Weights of a small transformer language model.
Size: 9 layers, width 224, 4 heads of 64, MLP 576 SwiGLU, vocabulary 2048, 6.47M parameters.
Training: a variant of Muon for these matrices, 122M tokens.
Each number is 50 + 12 x the weight over its row's rms, rounded and kept within 0 to 99. Layers, rows and columns count from 0. The size before them is the row's rms in percent of the matrix's.

# layer 6 attention value, 256x224, rms 0.0352, rows 91-105, columns 112-223
137:51 56 65 65 51 42 63 67 54 50 71 41 39 75 38 35 43 62 55 54 61 59 24 47 59 52 61 54 36 56 51 41 43 64 54 35 30 52 55 41 51 51 39 46 50 63 60 42 27 50 43 26 28 43 48 70 52 26 52 64 65 39 60 50 67 35 44 61 61 59 31 42 28 57 44 51 40 42 30 23 57 54 47 48 57 61 35 44 63 57 48 60 63 40 64 57 51 48 54 52 48 35 33 29 58 64 65 63 79 60 72 79
132:70 74 43 54 48 68 59 28 64 51 46 41 48 41 42 37 45 46 61 45 60 55 35 53 62 57 68 41 60 49 51 31 62 48 40 50 63 68 65 52 51 55 48 41 61 55 71 36 63 26 57 50 43 40 50 49 50 58 48 49 49 64 71 48 40 52 52 55 43 57 33 67 83 63 65 59 49 75 54 48 65 65 55 42 46 47 33 60 53 56 46 54 35 56 54 65 32 75 42 47 37 42 41 39 28 65 64 56 38 64 52 53
135:66 49 57 49 57 38 66 44 42 56 67 38 46 53 42 72 59 43 63 42 55 52 46 42 38 62 66 33 70 38 51 41 51 64 42 29 60 60 54 60 60 59 45 67 36 51 34 35 58 60 28 66 50 69 24 55 76 54 48 47 63 62 41 60 59 65 52 59 56 59 49 52 65 42 52 45 54 51 62 48 15 54 72 49 37 45 29 50 43 41 55 50 50 28 59 46 39 51 65 48 40 61 76 61 36 61 28 44 35 59 46 49
138:58 52 63 66 47 58 55 42 38 34 53 32 35 58 54 69 65 52 69 72 48 42 48 38 67 67 49 57 61 43 56 56 39 51 37 58 52 60 62 51 70 46 51 52 64 50 48 44 49 45 46 40 49 33 49 27 58 42 51 67 51 50 50 71 35 53 62 51 50 36 32 44 46 58 37 46 65 41 74 33 43 37 47 47 44 55 23 38 26 30 50 49 48 38 43 69 31 45 60 60 64 47 55 53 27 62 46 52 42 48 44 40
129:73 52 60 15 55 47 67 38 59 46 54 37 63 42 67 57 50 45 52 75 39 51 64 31 51 55 37 59 52 55 37 40 43 51 61 29 38 65 44 57 65 44 50 46 46 67 46 46 71 56 59 66 62 24 50 82 49 56 46 42 41 48 51 55 52 63 53 61 57 52 49 38 77 47 56 48 59 65 37 46 50 64 65 59 60 39 74 54 58 62 51 51 34 58 37 59 50 70 23 31 63 35 47 60 51 59 29 38 40 46 59 42
131:46 49 68 50 24 49 39 54 35 23 44 45 54 55 56 71 56 61 77 36 40 51 48 53 48 43 38 45 51 40 39 49 48 60 34 39 36 53 44 49 40 62 53 55 45 56 42 61 52 33 55 45 66 43 80 41 39 56 65 76 34 43 57 60 52 47 48 50 42 56 59 53 50 74 54 61 45 45 55 67 55 60 33 49 28 29 64 42 56 34 69 61 52 57 64 53 78 67 64 61 71 39 60 53 59 28 39 57 44 66 43 14
135:36 44 50 55 51 54 57 31 50 53 79 26 18 72 59 50 54 47 46 45 44 47 74 57 48 57 50 36 64 53 74 60 50 49 50 32 54 40 60 57 37 54 53 39 33 50 45 58 58 46 62 43 49 71 52 42 37 40 75 41 56 45 43 60 48 60 41 47 26 40 54 36 38 49 47 69 27 42 22 60 45 50 67 52 58 54 67 47 33 73 58 53 68 22 57 68 45 64 59 41 38 50 40 55 54 50 68 45 32 73 55 62
134:41 74 33 49 50 36 52 20 35 48 40 52 43 32 54 53 47 40 30 51 51 54 59 55 49 49 50 56 37 45 56 65 42 41 31 54 33 46 49 56 35 61 30 43 61 52 30 60 65 51 44 52 54 32 40 32 52 66 54 50 53 47 37 68 49 44 26 68 59 48 47 39 51 42 38 50 46 59 52 47 56 23 62 46 39 54 48 66 61 39 79 60 67 61 52 63 41 82 54 43 27 39 65 36 34 43 38 47 52 62 70 87
131:38 47 44 53 39 28 53 52 60 48 59 42 68 69 28 29 44 51 53 74 71 41 55 61 55 58 49 34 43 43 17 37 76 58 68 46 73 46 32 51 61 91 64 39 41 53 53 40 50 68 52 48 27 51 64 29 64 63 57 49 27 49 54 50 50 54 56 52 56 65 53 39 61 44 60 63 40 35 54 66 37 29 40 68 57 53 54 48 71 36 48 39 65 53 38 45 48 46 60 33 53 56 49 75 60 33 52 21 66 62 57 55
128:69 40 50 50 40 55 42 65 33 61 56 69 53 18 61 45 41 56 39 57 51 56 40 45 67 58 54 37 34 53 52 60 65 46 39 54 68 67 38 73 72 66 35 50 47 39 41 59 63 27 71 26 42 60 45 60 46 52 53 44 52 60 66 30 36 39 49 56 66 47 50 21 41 43 37 44 39 51 19 36 52 48 65 58 49 77 60 58 45 34 55 79 56 52 35 46 50 29 58 37 48 38 57 60 48 52 55 45 39 47 48 53
132:52 43 60 50 69 68 24 57 54 52 59 52 41 46 60 36 43 45 64 58 46 50 50 50 71 53 43 46 40 58 47 35 72 66 60 57 38 42 67 51 72 29 54 24 44 57 56 32 88 56 45 32 67 47 67 53 59 49 39 44 40 18 33 33 53 72 46 49 51 40 45 68 70 60 38 38 48 63 47 52 37 64 52 57 51 49 48 66 41 33 52 56 64 52 66 56 63 29 37 68 39 54 42 44 82 46 52 50 61 60 54 63
146:63 51 46 38 26 43 58 81 53 92 54 30 50 43 63 60 39 54 33 29 55 61 51 84 37 66 37 62 70 70 50 47 49 52 63 55 54 63 52 42 63 31 41 42 50 49 54 59 47 64 52 67 43 51 44 46 50 34 63 52 61 46 47 58 36 36 55 32 41 43 46 50 52 52 67 53 35 65 53 72 37 61 63 57 45 53 71 55 65 39 40 39 57 64 47 44 66 66 29 69 47 60 43 50 31 49 59 58 60 62 67 48
146:40 39 19 60 50 49 54 62 33 81 54 58 59 45 50 54 33 34 43 47 32 43 70 53 34 56 38 45 45 57 50 38 56 48 24 44 42 54 56 41 60 50 72 42 44 59 53 58 55 58 53 45 49 35 38 20 55 44 34 61 64 46 55 24 22 41 73 43 37 57 43 57 51 47 53 52 55 44 34 44 73 70 44 37 45 45 79 46 49 39 43 57 63 55 58 44 27 68 52 54 53 48 39 54 42 44 37 39 35 58 27 40
142:64 57 56 72 29 48 53 51 41 59 51 26 32 52 45 62 38 54 50 50 43 66 53 57 45 52 32 72 55 30 61 43 65 54 58 48 44 55 62 48 68 42 37 28 69 43 37 31 59 59 43 53 58 47 46 69 58 50 31 56 31 53 56 57 38 41 44 63 32 46 39 38 39 25 54 49 43 38 45 47 59 37 51 44 60 41 33 47 55 43 44 71 56 48 75 44 45 48 68 36 66 52 43 39 52 52 59 30 49 48 43 27
136:68 51 38 55 48 62 37 44 49 83 45 36 60 68 41 59 58 55 55 43 48 48 31 49 68 52 42 57 37 53 55 67 58 57 59 54 47 53 47 44 23 60 67 21 55 54 65 68 40 45 55 77 51 49 38 38 58 33 47 57 35 67 40 29 30 55 66 57 45 73 59 45 59 59 48 41 60 73 43 47 38 59 60 39 32 44 40 47 62 58 70 86 49 64 56 47 22 28 58 58 62 60 68 34 62 52 32 59 46 41 55 56
# layer 6 attention output (transposed), 256x224, rms 0.0438, rows 91-104, columns 112-223
139:52 39 57 38 58 47 45 27 66 67 51 47 43 69 84 40 71 70 46 54 32 29 41 51 44 35 37 50 55 41 32 48 62 54 46 32 68 67 51 54 34 47 59 49 50 43 66 67 53 53 42 43 45 60 46 52 66 43 47 43 43 65 25 38 31 37 41 51 52 57 45 61 50 42 58 56 55 44 41 56 42 40 81 58 45 44 49 42 48 39 39 32 65 37 55 48 42 59 52 65 56 50 22 61 43 39 51 41 50 49 50 52
133:34 54 47 51 33 46 63 25 22 53 56 45 53 66 37 46 45 76 41 61 64 45 49 63 63 30 63 38 70 49 54 59 24 32 60 59 50 63 40 59 48 63 33 47 44 41 22 48 54 57 39 54 46 62 46 50 42 59 43 54 56 44 41 49 50 37 48 54 62 58 55 31 46 67 39 51 61 52 72 49 63 26 52 44 51 39 52 37 51 45 70 53 53 36 41 39 54 23 51 51 43 48 38 65 58 51 51 55 57 37 53 75
133:52 31 49 27 64 79 53 67 51 63 50 31 51 28 40 50 55 54 38 56 53 47 49 44 60 58 65 52 58 47 43 44 36 50 45 53 63 41 53 20 41 54 50 47 47 40 45 61 53 71 53 35 63 51 53 69 26 42 46 52 38 28 39 43 55 56 44 75 50 44 43 56 55 44 47 44 51 35 40 45 25 54 54 41 45 48 58 45 68 53 42 36 41 48 58 46 54 75 33 49 50 50 28 21 37 46 69 65 53 47 48 66
138:55 54 54 45 68 39 60 75 53 77 45 49 58 57 57 61 39 58 23 55 59 63 50 52 47 72 36 38 44 46 44 44 41 70 42 45 25 50 27 30 55 49 44 53 42 44 58 61 65 57 38 61 47 60 51 56 53 63 39 55 78 54 44 37 58 46 41 44 32 46 47 54 33 61 46 67 43 33 45 75 48 48 22 67 42 55 54 51 70 59 54 59 53 46 47 53 67 57 59 30 75 73 78 25 65 63 48 36 45 24 66 63
132:41 39 65 44 64 45 36 53 34 67 38 50 42 79 47 44 65 54 46 17 51 50 32 50 36 62 31 54 33 53 50 61 56 64 46 65 65 47 57 47 51 58 72 55 57 51 39 42 23 48 39 60 45 47 37 27 44 38 70 43 59 43 58 44 65 77 52 71 46 55 35 40 12 34 70 61 46 36 78 47 59 53 66 33 31 59 44 45 48 43 54 45 52 40 52 50 34 42 57 31 45 49 50 44 46 37 48 34 36 49 52 65
130:56 28 48 73 66 47 54 62 58 55 59 75 42 26 51 45 39 62 57 49 88 33 64 31 27 57 34 65 68 63 75 35 52 44 66 77 43 53 46 49 56 30 45 54 52 50 41 56 56 50 59 72 30 54 39 54 64 48 59 31 57 61 62 59 60 65 28 60 40 65 52 30 50 39 70 27 44 50 55 68 52 51 50 29 48 59 42 27 38 55 41 49 39 53 60 52 66 56 42 47 63 52 27 55 48 66 44 52 37 52 53 54
137:63 63 40 36 43 27 71 59 30 56 45 54 52 41 41 52 60 43 45 51 71 38 50 42 48 58 50 40 59 58 23 42 45 55 36 54 43 41 43 50 50 56 53 60 47 42 69 74 41 55 34 56 53 38 60 45 46 54 50 57 55 57 56 36 38 18 72 70 52 65 40 72 64 44 45 50 64 53 54 60 48 42 54 72 64 41 54 58 49 49 53 22 54 50 33 35 40 38 58 63 50 62 34 59 44 48 53 57 46 43 53 40
133:48 56 52 41 45 54 67 49 44 56 62 56 53 61 42 41 43 43 63 50 37 44 41 27 37 56 42 66 46 59 70 61 51 47 51 44 83 72 39 29 76 32 55 79 63 45 51 37 51 52 40 45 67 56 62 52 63 44 39 49 46 58 63 40 51 42 34 37 30 42 54 58 64 61 39 62 41 51 54 58 61 58 55 50 69 58 60 54 51 76 58 51 31 55 34 30 43 39 58 59 53 40 36 53 49 27 39 46 33 23 26 40
125:59 59 39 68 73 38 46 29 39 44 44 57 51 28 72 45 64 57 61 41 47 46 63 23 44 57 48 45 32 47 34 68 43 48 55 47 32 49 55 46 52 43 53 39 57 46 49 62 68 62 45 52 61 37 43 70 56 57 60 52 55 62 48 57 49 47 56 49 29 42 39 76 39 59 54 55 50 43 59 31 39 39 49 48 58 41 35 47 41 43 48 61 38 45 33 65 46 55 36 38 41 44 48 51 70 58 32 23 32 68 36 48
129:55 53 55 57 50 59 52 68 53 37 35 50 43 52 27 43 49 59 44 47 48 59 44 43 69 16 49 45 51 42 53 60 49 52 50 40 51 35 72 53 54 43 49 59 85 52 54 53 68 52 41 83 63 49 51 36 47 54 31 55 38 55 29 47 38 57 37 52 42 50 57 73 59 61 68 46 58 38 61 53 71 51 55 45 40 65 43 35 41 62 41 31 53 55 62 38 42 59 28 68 51 50 41 13 47 46 44 45 35 40 63 62
131:38 51 75 46 40 39 69 49 51 60 65 36 42 85 45 63 40 35 27 44 36 48 78 41 71 56 49 44 43 53 53 33 30 53 39 40 66 54 37 40 69 38 56 63 42 37 68 39 64 40 58 45 19 48 44 52 31 36 35 58 82 64 49 52 30 48 62 61 56 43 41 64 45 31 51 26 53 38 64 44 55 59 48 37 46 46 64 48 50 24 42 58 46 51 44 42 56 66 62 60 44 61 73 53 31 62 49 60 44 47 42 52
148:50 55 41 67 69 42 58 63 49 64 59 54 63 79 34 51 67 54 58 47 53 34 51 52 42 36 47 48 29 41 50 66 52 55 49 50 54 41 44 65 26 69 42 32 41 43 47 49 42 46 47 50 56 76 37 58 45 42 60 54 41 76 53 61 54 69 54 53 71 70 67 27 69 84 51 62 60 51 49 42 43 59 56 52 75 49 43 67 47 55 53 40 54 65 51 58 46 35 61 55 54 76 66 47 63 70 43 61 43 72 39 49
150:45 66 82 65 63 43 41 56 50 58 46 38 69 45 41 62 40 49 58 39 50 48 49 56 69 58 50 41 60 38 35 52 46 39 61 71 43 18 45 63 38 27 40 59 56 48 59 48 57 40 41 51 52 56 39 65 60 48 40 53 60 50 46 51 51 58 51 56 61 41 43 50 64 71 38 47 22 55 64 71 50 45 51 60 53 62 46 30 42 64 66 46 69 68 41 41 57 46 57 40 61 38 33 53 45 48 51 55 59 43 66 31
145:67 26 67 39 50 68 81 45 45 58 48 62 62 57 52 64 79 26 50 52 50 62 31 37 70 68 48 53 48 24 50 26 61 36 66 60 63 51 62 48 45 37 42 54 41 58 53 49 43 61 62 30 47 47 51 55 44 63 60 62 59 83 50 63 70 56 26 48 70 57 54 52 45 73 55 48 51 52 37 55 22 56 60 31 49 47 59 46 63 44 59 19 55 40 31 49 52 58 55 57 60 58 56 43 57 57 59 52 51 42 51 51